config.toml
n_layer = 15
d_model = 448
n_head = 7
n_kv_head = 7
head_dim = 64
d_mlp = 1472
vocab_size = 4706
activation = "reglu"
norm = "layernorm"
norm_place = "pre"
norm_eps = 1e-05
positions = "learned"
qk_norm = false
attn_scale = 0.125
bias = "qkv"
tie_embeddings = true
parallel_block = false
init = "normal"
init_std_qkv = 0.0307
init_std_o = 0.0056
init_std_up = 0.0307
init_std_down = 0.00309
optimizer = "muon_variant"
lr = 0.00921
lr_mult_o = 3.0
lr_mult_down = 3.0
beta1 = 0.95
lr_head = 0.00319
grad_clip = 2.0
warmup_steps = 200
schedule = "wsd"
decay_fraction = 0.61
decay_shape = "linear"
final_lr_fraction = 0.1
batch_tokens = 65536
seq_len = 2048
doc_mask = true
train_tokens = 586300000
steps = 8947
dataset = "wikipedia_en"
Each number is 500 + 50 x the weight over its row's rms, rounded and kept within 0 to 999. Layers, rows and columns count from 0. Numbers have three digits each. The size before them is the row's rms in percent of the matrix's.

# layer 9 attention value, 448x448, rms 0.0542, rows 346-388, columns 256-319
118:475550544535544512471527538516434485530508495465500594469520484448434451450440463448538527448616506444496494493451532479443450446529502509554577597501480556532508551436471583442518516531486530
118:495500485416446424487451500464549509556596510430523475610578543508486452557446482573436520499465503548524483500455538483501528512547470500402540412404594499641525467512486566549577522450556557
126:457549566506413552549460503458534524566583455461526541550549542440482461452464538490508557525554421464547443585525402477543497447523553417431486511450495515491445419511410484514448450528606528
114:527545514425503439510497389531483516528547517536584422567515499462509506588447465466527386526545490510464439530512584490473524519474570544467448508398424550554522468405549460541558450419552486
124:546459465477463556546502443556443622522479474519569415436537598492513435514480573515461521510494509534533402441515556574473532450527521537566514554539541462554523554560510528559483522482506490
119:493485511596521546500451575514504427489523467603504489440526532562420510411544455532498273460431517478590451506512453545489457519456540498485460448532511506478521509419514490434465479528494548
112:532485427511521393492548450579550507634477445489589504518491437485533570516453520448384442611489536539470420511409487364633474462560529579502540486552557560475502431609541520544507476456571460
117:595550561487441487507431504467463549577509490549478448516474457512497509504514575434456459520437597554466625531501584456563512498514484495447393539468512447503524446514515417530473546510461485
124:556524521466499430465494496541394550566477567503413461508541541558543492468520452494555499445566486549498463556408455451453541465427425484484532435474590552474534525604446433563493477505430468
121:582549531556415464622565440535547502486570511615468478482478460432487504514589424569452507521477512508483487500589444513534507549516539489579496532517554520557461476518441530516447475539439463
117:451453457504426524424420466599558510511459481518521467474488494567513521527547651543483511565542466569494497352495532506438526614574523485471486574517451456558424475431554551485556510481504532
125:579444564524538528511497502452455500601510493505488563506497558475410473557500532544485486500637483546531457476490518527429472517510475570497422565499455430481585514463473459472451517490518573
117:471511527566524450464483456505481601426474504521524461553443518408563520409521484480497442477446524553548478484574494486498450561507507607525455527570419475412462548431421471494489496525535461
126:489538530543540548554501392554459550525521438484446559452579534565425481547526492499474524440501539474495576489452535382548520480526534535578480462545474510460434496515568541440426445399549546
124:470520513524446577492547508473492403421482549544450509454497502514508459514458578426577530602453447503498516485465522477435536509539426436547486476510558492389503501445535530516462523553525517
120:590551465534534508516438427512558578496478489494465574539547471516509457455581513548471492449463448503510468489495579449490411464486578449540376525636540603509505475438431488538468461566532443
121:480493449544444571527522505538495524516520492435529502414498370433445455492464496528450478552533522507523477433478508440559534464491467473470580450539520515546446513459521497518400567419434430
117:497426482459529551450526481566503486420495548594469510453390472431509540483554469410514539557522484475422524437484513607477419501469543452499485495437443583559509380552552528395467523477486444
117:554419452425583486523604489505606510471450548493512493565525408535506445458508511475488553502528462467554499530550564430548564425480461594507497514508546571460472490492553520500489506492514449
121:488454553423488495447511493432573559600544403472556543506578506608458420532594532507531508554497443517552494446520522536521587500401508449427546507511518454527510444501483521524506499513532440
118:540438478557522508542493491603498564495490498491521516455444419507548536510537493501508518485446574437520585495486478546504511416514537467561481579386447500501422653463510384510392441525533507
115:515505470402585512506539467467506435461538497576480516576422510522571479453505544560517547518421564435525513415509417481486508502508475411538540531543554494491525531438477599492567467497515464
123:486495491465571505436538512492629573387488532521472497586546436545469568537519500479490512599487380398533513526407434558376459464475417518521487502522565580515590454492389486506416480476433468
113:576593490451442523585516477548466438448523521535471487564508517455458517410449468488441526550465503558498598417473424535459516476565565509547470576484505543524438488496554525647540538444476502
117:663514455620495430514570484493482529472486603532516481505495506461605509461574497483457527497541495501551518529511468440432435424509503574428443567441552495553451484552476517437536557516440514
121:555477483522529463507459441513583480482601397479562402515498508442460522625454618543454470419553444487480514584453503539513566521376512520565415499540482497529501517435507558499488516594567492
120:594484468560463556496543490546460505491504465549545584530560484487525527488496490596556584555408468535454389465476492452474553435602490552490516437473490516527606493482438559540583479564509524
115:420614513395575582494487546519489488539568485521443526508514585518518477468461447519510397480525437468449499468457412508538465523554519468513526526570459448516446492550477497527521583527509425
122:469521523480424523583522428454535516440554503494500532488480484505466467533447562419406536487567528428548472533558500424579470545549473503540515341502462535494559572472579471507530395497483580
114:491476551418481470516453582462516510519517552552476574540431545584533513435476512416574454510569495553487450425495571536555491363496535519572457545532394559465501572508367549451471400561476425
121:452581559513582481524491539539471491382511487510491506578523492409490541484481428503408486535490453538536393488542552453498520441537511492437460476462551507529462447480463550513551495574472498
119:402523485543580394565524479425520501532548406471558425464487471573535515521472490542543557520554478490511472483554447475447510482394569502452487506472596481593534512457483478470547460524542582
118:501414528592577499494524434495532452499490412552448626530529539539470481532482567504485640527520533472434477536513503474460523500503514509562476474583471565515484514505473402570428485564440556
121:483486443428506458473530507465479460473509513551387501532425542546481443548510488575508387506525552627531457470561497355562528512615467533513505543554506457522449468634467448578478394491497444
120:379472525505580481625560530489519449518417461531452509542481524542551485518465442508522383534486531448412528500454475572422532432639532440534539564446448507504467440517505483436452524529524471
121:550556540511566529452552473508530572488516496585455496557510481481486446480504543580493489452519490556450538503472476458523514527525565458423501482462426498492475550434546540513564544516476486
118:472503442427581433552412570556522416508511520510488467416540484487484536569524491493442626503496536449453480487618534551443467515487529423397522449479543554502514508454424493477613457446463425
112:499524532583445505516402443473471428527455542528483498616455572509446549603512511429453458588533481445476472533460429493507475545443487458566494588514415543400588500559593417620494481448526620
090:478455421523538530454398543463491533570541498545555536563561481487464500555523538522556490413470507417429476424497525426518479479518511404498478591516534403513514510528515520527514536512489549
094:503499499611537539482480502494534531443573452475474494497400521480473511454435545514512467442522555501516494446442456464576512517419583624601450477469528409561498449591503573560479494503509440
093:450454502457462445494531429541516428480471486515440503433507490551486501488477443547437503522531554522499543521571435453538428427564576587455437505435520464454471506527458464608544513576435528
099:472508527435440578387542544502460572565434521570517516495588533499521568529506463464528541491528542528426516537483572498535559402490526450468513535463379501554486450442533611446452539483528487
092:498554592503456542482482455416477478575512463505499516434507585505487465592495540483545508464369476550495462520535540565550443517503526492564552502477509557498476530526508453475587496477491543
# layer 9 attention output (transposed), 448x448, rms 0.338, rows 346-388, columns 256-319
134:506536454508474500480521524425524510509561492392545449531471492410491458434478497498504486460475553566527538535484453579468568589393493480483599516518509529517421522533551452396469450525470466
134:503473395502475495592577602485571487473532530489652499578520444477548482500450508426460571602485453468565488452478448557506452558564519492440564549477515558476477524497436535529604520494491480
142:419546497551547438557469466560559486464463449611555505494486451446506475498547604427498459435468530448421472450520447439399454532544535474547459540431422499398496393480525458544493457547447431
133:514531559502454578475527384483518503463513527533512546516393536478543465508457495472479495484412430520479582482530551529491483414474610504562513525569473520515438579460526503598517509499548480
139:541552494526484469543562367476490482527527433509579448533554520574433511526476517562519528466532538357518545518479527524515497483477493486592455512524467491479620470480559559546495554487552383
135:450559570528563401418532390444534413489526465568458472544456511543469341528531516470535446579504484503512514591496559474524506580461473571508532446450470444571566571519565548360596489408538572
126:501580428471460519390429454509620572455450555501613444469532572551493570534479489535447481504472491412463497563476570540486490440427490448572470520478497479463521512575427476510584475435470470
135:579538596503447437520579567492519543453493546498564525558510479560516513521489463492462538548490461483476427484552495522538452438503587480560463561392530494618518462484499551539493541504529526
139:546487470503488526460489536500482519568480505509516459492529486568454457508456486548478558485543513500550433493455548507508525468570439517550450562521527444501540507407458461500518535537495558
136:511484537487444447615547537568533479472518588524468489524481465529489612407527484442546465497415486449542516509575603425417441503496538469416481478426512514546454498443464475482484455496391558
138:430477456524574477495509591470560475490437583449567493505529475595562553538525549461509537500457539512497541529430400526463476522484446600464493583498467412587393585485482565500571479469508427
137:500573548510525415451471437582525485519485542499535526549458597449499522501517618452480464523513545569560407439506460534521463517484445491460572528481408444564573521438535471420468361471512494
129:411486504481470505494490464557560438525494507515532350536458454463577504474447597450501478429579466505503541542485527432436426494454485503497420491496430398512443416394581547516486518505516412
138:445476441527476480562484539515544533494510518449507503523501546542511423545408496450439508529523544502512513570588569450584476472598515577407470529489508457486500544524492500418583568518589492
141:536506542415508490511496533544523591477575478515438468483454522558456545452513597472510434473542516526441530542405638545491459436555459467453386522442527492503543486516511540567547501470529482
134:500614487513500461481434485465435549497447593477468399545454454521504563539546476462519415453514553505454588486567477468466532514548467544480517492553552490465408571516485428533573500388488496
135:499440506509443565541501488570575484604528503464535554477490428588468467561520460485511574525460394535372502486567514474531494499482423512514549537525467382448523600553496511461535522536380503
133:694424516447513458485492381490491514427531565626462498558512520508468521444480411448504580489522483612359520462535492603471434423518481438480508594554524607461474555583501412527521497495441509
135:526492477465552539433480488528520436539482571488481595569478558529519586537623507483470452479433471427559493526444482400478593425499519487488516450516439396509455478504542546476521545562471499
138:519491480491560500527424487444532501536494559445542479503532538495507519506428582510487555560486417493482544483575499521506465452440559465500494374499533485520543526445500531527387472480422528
130:472539581521392501472502529527391519525548538622541507489524420499496615469556495454539514500517460353488491555443587466452552508504406495484537484436544464527554480548467454495488495420460579
131:509440477568507484400559467513463556605468486523595485415488518444523479490570558505494546535470469548554415538543456422517622550429566483508445423568511450485487541417429510440517552506505485
137:541436523532496531512533467398546524453504521485470556510486536558448431575437500462493475549607525497488541561467356505444408444584431477497484503448468497515578488492460458432508497552498520
134:515560516548447502465497490533456492523567472456492476482482559499464544501513506543610585529496544576512468650427551508530543486473516439475441489497566598484468504417455550404483469447433521
137:452505407459458406466548491392497551494425470482573434496457524561612483512465558493507527492536398515493498568529485414445482462504489533458489449538480473540638531412473405514480442447530522
137:454518568486500506593489485553511454571450489514570520507565521507452517523502558507490457567423601580553471490384506525510562476552448514549455495517528583489505531447478417601466579517565466
135:532520475490418507489492457461512492428481492545544406533639527483419595573576494508595469499473457592451521506361370493424585426461523542489521413406556534515554510486587474547548523478458522
135:486598459535507526522420551538568512438523439555496425429514458495433543575530485418427454445603403580368592490616515587398438477593464422437443406491547454495495564485558564530509474563451603
135:488499495492525474562557441480511460441492516519569525501519449445510472515542555559459468461512457489588466513539483484413497504504421485529566463571499494494472512570504547547544384515551455
127:521514531524517465461487489525562557428456543490549524502634509443515491516491539481424428535520525627504468460484589525387559452496370516505478501575421464528503523482559479522504570583504491
135:481618456488447448469560485537467473502517395450500540549498476539356559500561538483522528517497533517462589444562471573497472587470472498455565444545493522490500533527463410537441474497539540
130:484414560470416487538561562446464521490488467469496496444446392454501417515466486454438538470434592471495498459612618399537462440505555464494548548425554476518478566520502510451468508549524468
131:480531536498491470467459520546558509529515448475514521456555589406492571557382515520526562476522545485482546542580535565553511455510381495508472527498552487464447508495533515557470481486489463
133:436457497491576452491494512497536491517545498371494589484515554512423532538444491502616479541502522434568569543493478580573459459526568475457403464477487461557421381523453429573546504512515439
133:554513498517490515479569450492528488381463440557417534500537503425474526579508529540548553536542470535364484517465511464492469526517464516553439479495461475352534514500572522524470496557479508
135:486441602507492457465498513448486528587487602485477503480517447484435424436475486511654460461347502467545511466500392505619383525506441419451554533514514482487475489479519437563516589531495495
133:577532502501546491411520458441551484442482455558432458464510579519411418445571604516388543469444560511508490483589602413486456554552530530448466554493561531435604545515490517484564475559477521
127:593492580473556580451496475480543488493519543495480594515456587539446562530543489488541482414560516514509427471550516530606450533415561510488459519542384547409436518562489554498535524535538591
086:489452500492393571491556535506537453518477522478501466489440495445458587407515491450572480542460409490521533530506477538439572483527511583478532470473483514489490508526439484438481527522510473
084:511487499476488435500508442561512511538471522591560550554562566569525517525525406412472546531406474445499521543543509532448496502515527486475523554399513478563533495541443438478446551447525448
087:533568493462533501462506522518393543505504453446575475504513485459484511516471520485523548474549511537524488400453510555476552509380411426496535433496468483538523540504518514392559417482503457
092:554568533559582448610427490483546512455582511464449530503476563495464453563466531499536502535468467494570444467496476487561414571533558527500460523491583545394469495593468492466624442464535511
079:534475461536630484428479527527534549484538506465439470468459513592578536526521518544466431484554559579586476511535422433381506522497504581484486525435478444471473456442514485460453442475553447
# layer 9 attention query, 448x448, rms 0.0469, rows 384-447, columns 256-319
089:545485492553592528465526461446601490490579412428442502538520449537448437464432540472550539536567517435457493605453495541516493508461452591503513435539567568540525562512522588569518569479506430
089:424542506470574498519505490521473477505486451553486484518505496479529476493554490469437521445496535488483479531493540453456525439485489527630511471502473474642505446457521549507539443467508505
087:478508491443497401444433504539448542505475436540453471504406371444430557486423473466486476475488589497574539475532537512559541519522545563475528470472500483531535513463489453391460478641434508
088:593568521416474423489582569557450534461382471515540435542489480518481525487447427478569530410457508463513492485519500521504461525496508496464465513480425629531470609444530471492490463517518565
088:607499356545485485466480579592521540541512634441468536427428501544562449457500493543520448502495449508485440526573594549433572473477564460477504444426496525478495502503484442422525438533513482
087:484408486494511495544425513577506523433564581511452496502452493457463503517487457433536520552558567470470488447458459571524445535420479572463498442453598494567544507528541416541452553488422567
085:516506482505450482461365450544469513500468565552519508553546526523447447506470445462444546484550508560501405450496616460479505460487530421453406456514473550472518566484471438462444586421493489
083:474513482372495444517526475474544464424506531510461491525494536521523469472524462659467502549529499481432449499469481502487542568503476514422479512467431505428441530541565519566537448501483518
088:456402436535470463556503511522548517470570442531541441533513506538533491494516461489490517451483529534484550490479487487478543451530535532385528428486535498484493496534438482574479555461493518
090:491493492529446496541538455469503587406493538444494366474466441498494481447537415438504547508510530522490442404403450476501537477481418525570472547430467547566551474395544459476537425468432460
091:494536521601490498517606493434482493478541568433424530476534527558544422557499462465526558547537424495411520509480479419430459565500479405455466471474556492442563494468545500489459532424552551
091:482506554540400487424515521608455480502404400479464412451606545489467588492583527526503492476486499500500423581447447451477419592583475455433470571536517493499491576557562560388476476555532528
092:462528508523466535455508499534562557489439513458504465403546572503504478546387505556460525441559523492499454496470519462638445525515455487606356529479531513541439449549562553509509573455534458
085:509532521430365520512541406541402487449421410524488484473579476428535599560442454513447563482511531529479515576471478513491462403459475449484399545499532488603498432544483431541394474508588372
090:536471483515435468526442603523477599431518442532493406341487430465489550525404507477332502514536507586510490479435496445508481478451538551468523525469518519595550530473540463527508528541421518
088:556435550488508437433473606517601458503520476607502372350517560491569439402570510535411560465526546528460476563489523550490526537466454519446540510526514484418605495436502429461560593572521438
090:517490439520542556445570455548617547524533487501455472502526490447485484458504493491445494595517432441451442429497556424559475447476537570586539487503552420413514433519551549463517488510528504
083:607526489502553474493540500445522414504511459402481541502546466485585441507524506552598410508532544484574422462583454470455495458456569518477469573557463431462517529540495446383540487518520539
082:482503483490579582473506463516534474465443529405584473565453537575493424463452533447544469541442524473587448396557499471497408538489543480556493589591507631551552512438495570527493477427488467
093:584548473508559470505495502509559495569582467514554446462551544423537491435528507455494419598445525470554520443408530489506546511530606540524485490545533449469623476487505442488540500454451431
088:565473542466495425456547490456523494533452522480545455514475495510449554482489553454534495597473479528498497416432526545459534382454457464474392546518483502600573454378462532498579451442569447
090:490489499565474565497520564568552512468502497421433539426498604452508384491554483547455495439494577465538488586428494516370447662622429460485422544577548520541512449588425548478480418525488424
091:560458535488450470451538534594475490459467468441610386465485523474511399494469560518422585437511499529398429514464514448476477441483519374482472456516464464467535457556439631440551503518574548
077:531531480493493611558519470521508578433498454425516490555605549392471491486541493464485462523542475464551505500537569461456513383386536489461518523541420417466440443492588485513445537469476459
087:517528379477478487461427502434504497562477574539453380471523524514477444543454480530515534536589542487488519555524502558537470475519565466425598553617419490443546470524506430378526530530475494
088:512506506475498418543623499368561539574514558465521512579513453578614443541596499549520468430493504583492492426479402533572469534460472436377588437522517431444498412452508460457517452560432549
087:551520572544522533539508393547600593521467396449556378569487540505451599529508471530492505472441506446401478533477493473519521457477505435503440552457455587514506445572395435502423433460496396
091:477473477506508475457545422498466430474519424390563491589477551455524579614523443417552492481543460493596452546486509391431470501501437505511533577530494547541528479536486495535610449488475520
082:543536494458439455473550504485473412454523514526462476520483576510471494552491408389497530540448463555541477588518518528432523510564419540501475459438597508480552482532529487517529546580471456
092:521396484503504528512454458503535571467528513506485531538510387486522552487467491499453477470471491494453496625507462506464442461439470551565482591410520469527551498446376450535475500589460602
087:487601475504470551487471439517378573529467548468556472474461518457420508487589499533566509583420477499616467514505496564467522538471505534447558449653597449498501480488469490583433495499532440
090:495593517421543544526533529544478443638467516482564440437462517445496543512492489539549569640521487538358469550532470612472438524398556461614487455571558579519499485565521511576510538534496468
088:498439433558511508423506582485541495506478604404469475498330573543610442481490489509436449522535558526485610459525410534503543514405489443432448507617456454513541519528517547590444450461503570
088:527557484503534461423470528451490507493398563501438530568461461515445552503459502472541445576400471430450497471591456586526591432570472498461522439483510461536558399494518436409500529544517467
092:525469444616477486448459518475563443470619505454558569414443484452542483428510484453526552519493477544514484569473447547561546536508534386455444521410521440367493389519581581507524481514460529
089:454465621477564476568528531513456400475538524488548523479483545522494527543511500454434482490481515479597499538495508483498397515524481508443498488531455423568494595563526542520452495469523535
088:551474462488535592496544546512519533505489419549508455498384586443512504489544455418476438395453419482559560579587531507478546445539489433503475538499581565510472472448448504620575542431445537
093:513443514531448451552463545467519499526511523469605479493489461380483478424489531459519475485466468554561473523510519536527492538572384461354507416490518485480508443493549511480516535459580505
085:515501454532455539435477523456519456522501466495653480539443547568516588457550617484473535518537496519534549482524506414547524522517450541482566462528491540541527528482519544486454492415480511
085:562567534443531473521456493561515562500485435477390478439446457452478481400504522418498461497568484546523432520554499494462510435476540460513562502579422458482538600529424646453511466502513508
086:491525552583560440417502504488467453458433459380442482448398512548559510496523559525564483455512512563429523577512504431466448516513456511550506559559503511515590501543519508533592616536553488
087:560479502425529528463473568543550484464530531474403487539606492446496459579510479498452590539414435454507399543647509494513499513491453535505564508540498535582401475533511483515425558497457483
085:461461590460519475483593516563593550518453510576574573498462486423507519429462509467530436555524459437478446510407499533547440453480500362550529500469447518486515473459525544456554486475472452
086:503529406552535450526462480520527482434523593505539443556458558472495586461531555461540567415430477500572459526493437419547497536462526432488486483554440492461503463430394549413446473514448501
094:548524529483448474544466550442599519461470476417506542565503521541435508420542514441474530467493543470428544484542495512556547445482500438466429495503584513520531508505599431567443537464435539
088:433472488567473485482415487473538383484490477520500445495500449534511501488549447574545523417526464556503425553527573512524467633446465508515486525436506499441535543558556584533494580496547467
091:558502574463526511514492448602464564556582538520525487508492548505575618451482480525519538537481538459524559479482514472499539561553483496524504488516545611513594430537445426501475472483475501
094:550540527440555503528493520455480473444493610499440477559519471549489543531517479543454505582508506537438430479577504520415425578499532468501495479438521468501409503437505474499516571583499430
086:568470558495484471501559443483473498466516506548482594562505471559579498519486495455518505552496498528534544572489370468490539483546509467502476501513511565492481461508500491460356558471500556
092:624578473449468547517492420566446606378436436507578475408491542466502473592498609541453532409493507503537523508526437536498459544487452566473525563518514458595468510531532510505487432474505478
092:535499537526432529494568448566535457466508484381620500517485466500554513525579524531436466511533493486538516478515534483451502456483506451537519558608450522509441596475525557463499512494512464
090:548686507561469458481545459516467463494439542454468547453499504471583535437508397445499515522522407498569497478493435425418488534528540498445482487551453489506471501626531603467569510419492441
085:397574470430562556486495577569489597475473473510511558466450568513605521466485563493487518537577503521499494505521461509515458557546498499509474477583514507454368548462468543548477515492480452
088:481539493490451543468553498500539475447483437551485454463448593490523439486510508481480439463414518485524568520508486493434572550392442512504595485474429525524492490417494495476557492435524500
082:568456586486513466513572425457438549502564560463588508492464419493513554422591464469505520523471501470389498485502556436522532531412494486492476408467476444542480525507519560523459569465501468
084:481484550482500462450448481429451552522414466456517571520535563568456469501501491489592509466480493524613484480509506408532553481453490541550518528575535591521516444516534541568531489539482628
087:455562531448471577418518541488533547534510439439516469429465515489534501587435512507569481448544473514498467429497434504471502509399490510568517529479545491523418476408472473425486497491506498
091:520589500541500537536474592474572505422580525572564449572481524543437477505502516535566542490519583558471514520473514535492461429512493560444572505542485556546434435477466479469571501508559505
086:414496522431445490505558520606521482538512527502441485478423540548529475443540459538387541525457569479502479595501537467575458525534492501492514517489473493566466546431381427615457496446515538
085:568461546549553466460485488478533437446525563487452569386553542510390463459515535490510469601483491492530525566526567410536481593469495458530601468546458559480487605550437537561475505485555552
091:481542573514496414525531555463500597438476471470593580489573558567499523497462541511636529469448483420548484510464487408508604469470466496512439435474471474433504523474437488504486470454506445
089:481567506531521514514478469443444508511556599487464507415502546466405407554553489450601482405417446498531383562511461504468520468487469523506554457527529480445494569491407576552425500566563522
089:516443500415480483493470403530571485465440568559598517535582487528498531483497473513440459517390523487469470541429470560520522424485460404520482508532562547521446619566508600451508577528551494
092:535587529531503443404495435443516500563616542479481437524425536553510508451539475452502453472462545505494533456396566499451442472492526526491492529482490460540591422498506530381527583505525482
# layer 9 attention key, 448x448, rms 0.0467, rows 384-447, columns 256-319
093:495446533460488557371463450441474492478556413538569522446552465570412475467468604551531505492593430475528473521419532447496491452380414418538494448487590584546507418520606568437477494504439539
090:424536503554495479585539447575485570441566529564509564503548518483463512570510513391591500503545468499491419400539523480342518529512535531611520547429456519616479464444520517520530368481492596
085:557493493520517437450409498504510420534524420499380468456507446462503480544442481581476497464542505492549543494445528539583509511511493506499447506528491490601474477464518496502476480544502518
088:488533587474487473478554511515329535471440434512528408448534520502517531479504450559493523464475535497568440463488485529498531593468459540491466533500465563519528518459504472485533409549511481
090:547554527494474485503495635482419513545513549401535520496537502521481497505548434430571521544528379499439417501508519519468623559470498551530436504435450489463570474566481475459466583499468548
089:429428446518488472499470526559549523539487515492537411612415563494582504473549434417451490372611503469477500427494496557544461439368513470500511516469481532454508496434496457523460502524437487
084:600483424562484460594531518492509541496544514440549466530496474496505482486555445448467564498484529498543509564459608453479499492564491424503488429445472614525552436604500455476344509530528477
081:478464489452580523508578465463630395500507526583530509576577493494505563467510480397431392482476553425461539560482501478466518512413552534503485577511488467475567520573529580460523462492548446
088:457381421488517523497510544506520508446466468483550479614560459523528496454553491475527488447487484534554469476482500523421535442507500496470506500460537416468545577440480503594483509434505526
090:523509450529457468545565571487515532492521478513597433499466441590521535503518490536482549462506474527481578525566517484401459467458495473455580527495508540545544491486541439432511391534402445
090:640500418518479450533553435407475470520460513572494481484552451497443458532544568502568430570515544432539474499528511469507511542566556400548556394534544489445502516451411523521558416395494517
089:517512469501532485505471511553523447541513469499447483520522429461496519466457456504555477432437544578479339612390439524489415512585389472445489543534461464493523588547490552418530459515675427
092:514549544445485520491491399522512480454476457429482512459444548459557533569471411509535497474469576507600529543593468477460496483579518413509433444515520580491534474474506475430520523430482476
086:547517501500391475574521400539381480457539468541518435520503549415466534580432432562448537539493521533467539494511613481492499494410538435482514373467516532519529478432476436570492490477524512
086:530406512491463433455427560494426490502537448427631443385528418473535539381508506463455540502546549526539440415437505528522437501472526468509507476482555516565506496471663473559540579488485486
087:593476488554493504477496553433609469536493537514451461510447507574488495459450373465521511513539558519482506530449438488457578500441505469503494475510465565389564466442541448508417494539575547
087:487426544536614565458541513481573588449505489409527481571450421524453475542549532512496584631442495363461510434519490410526482511436510558507515501540446508523498347519423555519458461488521517
083:536646597569452471442500473425550518505443593457549518528514497547554543495535505575536509389528459481505430497491541473514501510436540510392450453467518451420541535501491532487485590536510544
084:485474494558466543508535553470518484458435477425517465507480446483468451480531549437492401515486501464590405445516514492539478524539522585484390531463482557540463528458582551533516491437572434
093:526619486535568514449510502441481490578476541421514422545489482577526423476570473427546482491469439536594546434476498486581424537442567569460563441471605502443526499422470429409431548474510568
088:621510527528468568446503476547524527504509513531431482577462452456427562413495533488647485512448532539477516484493454570451563474595512535492511574474402481551537442434502502483524524553541483
087:525537504513530542480523549545490436532500571484450495538454530490550409518621431522485496542542588468426523551502461477438458579593430532410498532503590517500415410491447476532498468565505542
089:588577476499423475534494338507477464524456463552488505484486544450530409526544503447446517437457481521516476538541463474413450557606407444480394542505574451481525536561517608542571450456509638
081:433516594501502549441509359480478536459476539490567524489524382468486513510489538422493412476497564421463414450543516471562481569473500491441563555588509422589633447481524469499396579451532430
085:542534475499518525515508583444508443418508468511470462489550441504427606498540460482494527414478479480468560495472511451570488414524552430480434526560449476503559419366574503460510520581487495
087:477463471444495500505547583409537520457436516570451516481443509438625523548478525562538471420531468442493475545494396521406442460493506464346535522556482494473538494433467471497403465534507534
086:546535513394487449517480505507601478455438450400468514575433429508554547420567453523487562545521555537519414583502480438507585491487548478591456537482415428534467461525435459486466464459567541
091:552584465493557538445529456438489508443535409516528452567547479425518478552517544485501557479442504510503455495497511420503518498530488571528535524495564520594458498486406497527631451534440419
083:560611461414547483530500523503531435504434539569641460457514507422557559550410487482549551580553423528413482599504497524513520546459456480486547523507469487482511444476566426522511580574584513
089:504463518430558362444542425537541447467469493522502550568448516504517549469527570526481552526600474468488505543385516468472427523514487521512581523444520467507522558542526465496419460551508498
087:506487466447474450498449504495410571453486544498477436539519499491462554406503462450509513442538472539501558539561492490525477609484547441517620521536541517493476536512425578562541452538458462
087:482519483492483526445550460507512514524464554513481471494539413437506535490470446388598546605424454467429527446503551528481531488484401462481543427487513444520581488418481455593534575490479437
088:475479555468547520511528502461561535546581554492517504420396450607552511457454521508455483447488512515533516517498444508526520381441491523461521475452484513471485364432518484562427481540572529
085:504464491573562504471466542388499524513524554528407460481462429535468478496564544548486412555430460419530544527520514492631563536508499530480458399488521453553564447439482444481445529526522419
092:536502487479527435482529528534512487475514466506547616543447471491533496418526561473521503523531529566478482581538479490446540528459413518488440531468447457434474567620587561511590517579491506
087:370470525507473466511495470520637509471413500474639519451486482496534559527414549497425459461465464544674551535513497460542401475536464509397534507456485443566480576500506472495520444404589512
088:479494513488505487593596552449513508490521532443516474472419485617515550553587519421470497456540559607465517537575530499515554519475519518498499470499558516554532474487528521541595541525501542
092:521525588458485393526367479487519477546472527466619503528511402443460542403553488415427477412443453500550464539557516568491527555528436460491438476469522550445528590461468590500484514538487488
087:458502403463489526491472538499565482428513539508588438578496512542530525517612507516512474490491537505526473466529504498580531546466549514503473565559522454522535548534513499475544485437476427
086:463480509501499494530499525472556492520568425541450533475519403462556519543515536510500538514557530564497473507551536453652405474531451513355539442538562472356512490521442561596526462485531578
083:507477481505534473510533485497490493462412425510510502545498492424526471443483525458556518496590524565432561586577494442482489478485512490504474554486554538409437563486540478548503490472553476
087:483507515445550473468467542515600455458598584482458492453472538510467530554474418433391551586481507500477526588549435535469550531540564484501463500488518493539514512482521425503393437548538507
089:439537495497476517414601534610549455397469552595630538569510441471507582443521478455589468529469463492423462476450473488578485502563551436501415531540503466485543610511569436466534522430624511
088:515501479475525563553534457475529567432596502535512511545506448510452493478515429526520525491503474484571518492498490423517433569521473584541563530580437623427447521506450464428462517469465528
090:495494558471469410523434522506527469408489536490574480464554460514455517402527503443422534471478447394564525522470449462446546475515597399482384496511521598562496504461482515464570501441448488
092:439570471527527638484416423564506496512484446477511466547489425478491479495500555472565495447557549492553450507503537425498533564432510471545518459506448498439501497508515532480502520504537571
090:602469477504511485421503479498468481480588611548571512448513503460481572524543479527514536512495499505604541529535496491508485562515491515498490545501558556455532546480540472493520567508474491
094:565433477491467481455510544555446433453511550452502426528416470515520560527526469500490476577488510472520547481552459504436424495524505419513502522478512420472490446486430584470460447524459539
086:543470467557499520505511444531524466413491602513533553509505413477532529505578455507538455479480419543560508509479437542534507338440474500535531495497506544504567527520514547512467475461574522
094:461483564466487509498522403553396612458542484391507524446437411451487561600500526534425407479568491451524501438551472586525504555478484571455507600429571491574550505501482509593528488479566549
090:529542618498501417559534446443559491475485558443545476430467554525490537479451513427511584567513511491488510498499541430506513474440428484505473579557555438518441425477501475477603504488503493
094:537541522521522496470533543387487492488494520489470520582388481426483541461582413526603466507524444533469497632524384515369433538528521575521435533555529420546498512512501488486471456527489520
084:455448520441520526459456538539530521568522430505481501501510501448498587545538535482536544460592576526522440408469440536467384537472434505510512411558533414466456487476491500520562575475450497
086:485491445528506501576489560535487561484450576544538450500409520500544460400442513476531508451492491463495527561434518541446537468494401525535534583484516441435415449510567513561562541477546446
081:594426526462488507554517427468504467528549497507514550551490451580540441495570515460478527578511473493583524526524499502592513531443626457485546472594499526550568512527586474468480635458515509
084:446464571594490395476514502522471496466435504474502584330518510431428515505482546463521578469466524468469446476533601533563504467602522532489480559508574526486541483531493567415615509551528520
087:451510389512472527515548475455476552481566474530511449425505450476542593530445536512546452408449559495535478526563412435492478505372517488521441503520427400550390572475496481497528554495438508
091:473502603537491462491498590542524519508524469471473472558531551565455430531499518488555473436580553514530489387440422540423510472489591528524499513511406554508491496476468519396475472546490544
087:474572501449467429528505552588534558545534497557404488455448466513525473540511450532491529467587569434428500533479488467611508572562530516513520504478480533545512541395490494625498476463477466
088:481470477433528488477430551449519523458589517511482497517528496484443453490509578525504446545473488399520411568549520478538444487531427556576532499502541559496441558403510504593555507548555520
090:365516541487457427621559494479479539496574508523546560519433535489565441479557455557576511477407500538543553533557487443464464459601531558521517455497371375472530445559378452464511534513486561
086:475548560464453517512531500440510472475557554483542546571514457551424486512496602498555530464550574535466457515491417504544399456510519490480536396503481422397444510429432515533517487575492494
092:525512470514516475425601464492574546470549654479515504460526491543492468500532528486436454538502536453570505597475468555427481495562355425512480511545610588505461456541551510508457517525512539
092:605539469551551501457401511439508473470535530515530506436525471553443583464572567487474486588615433540519488567517541548465448442545517461454565540490502466522481413547470517351507545481484528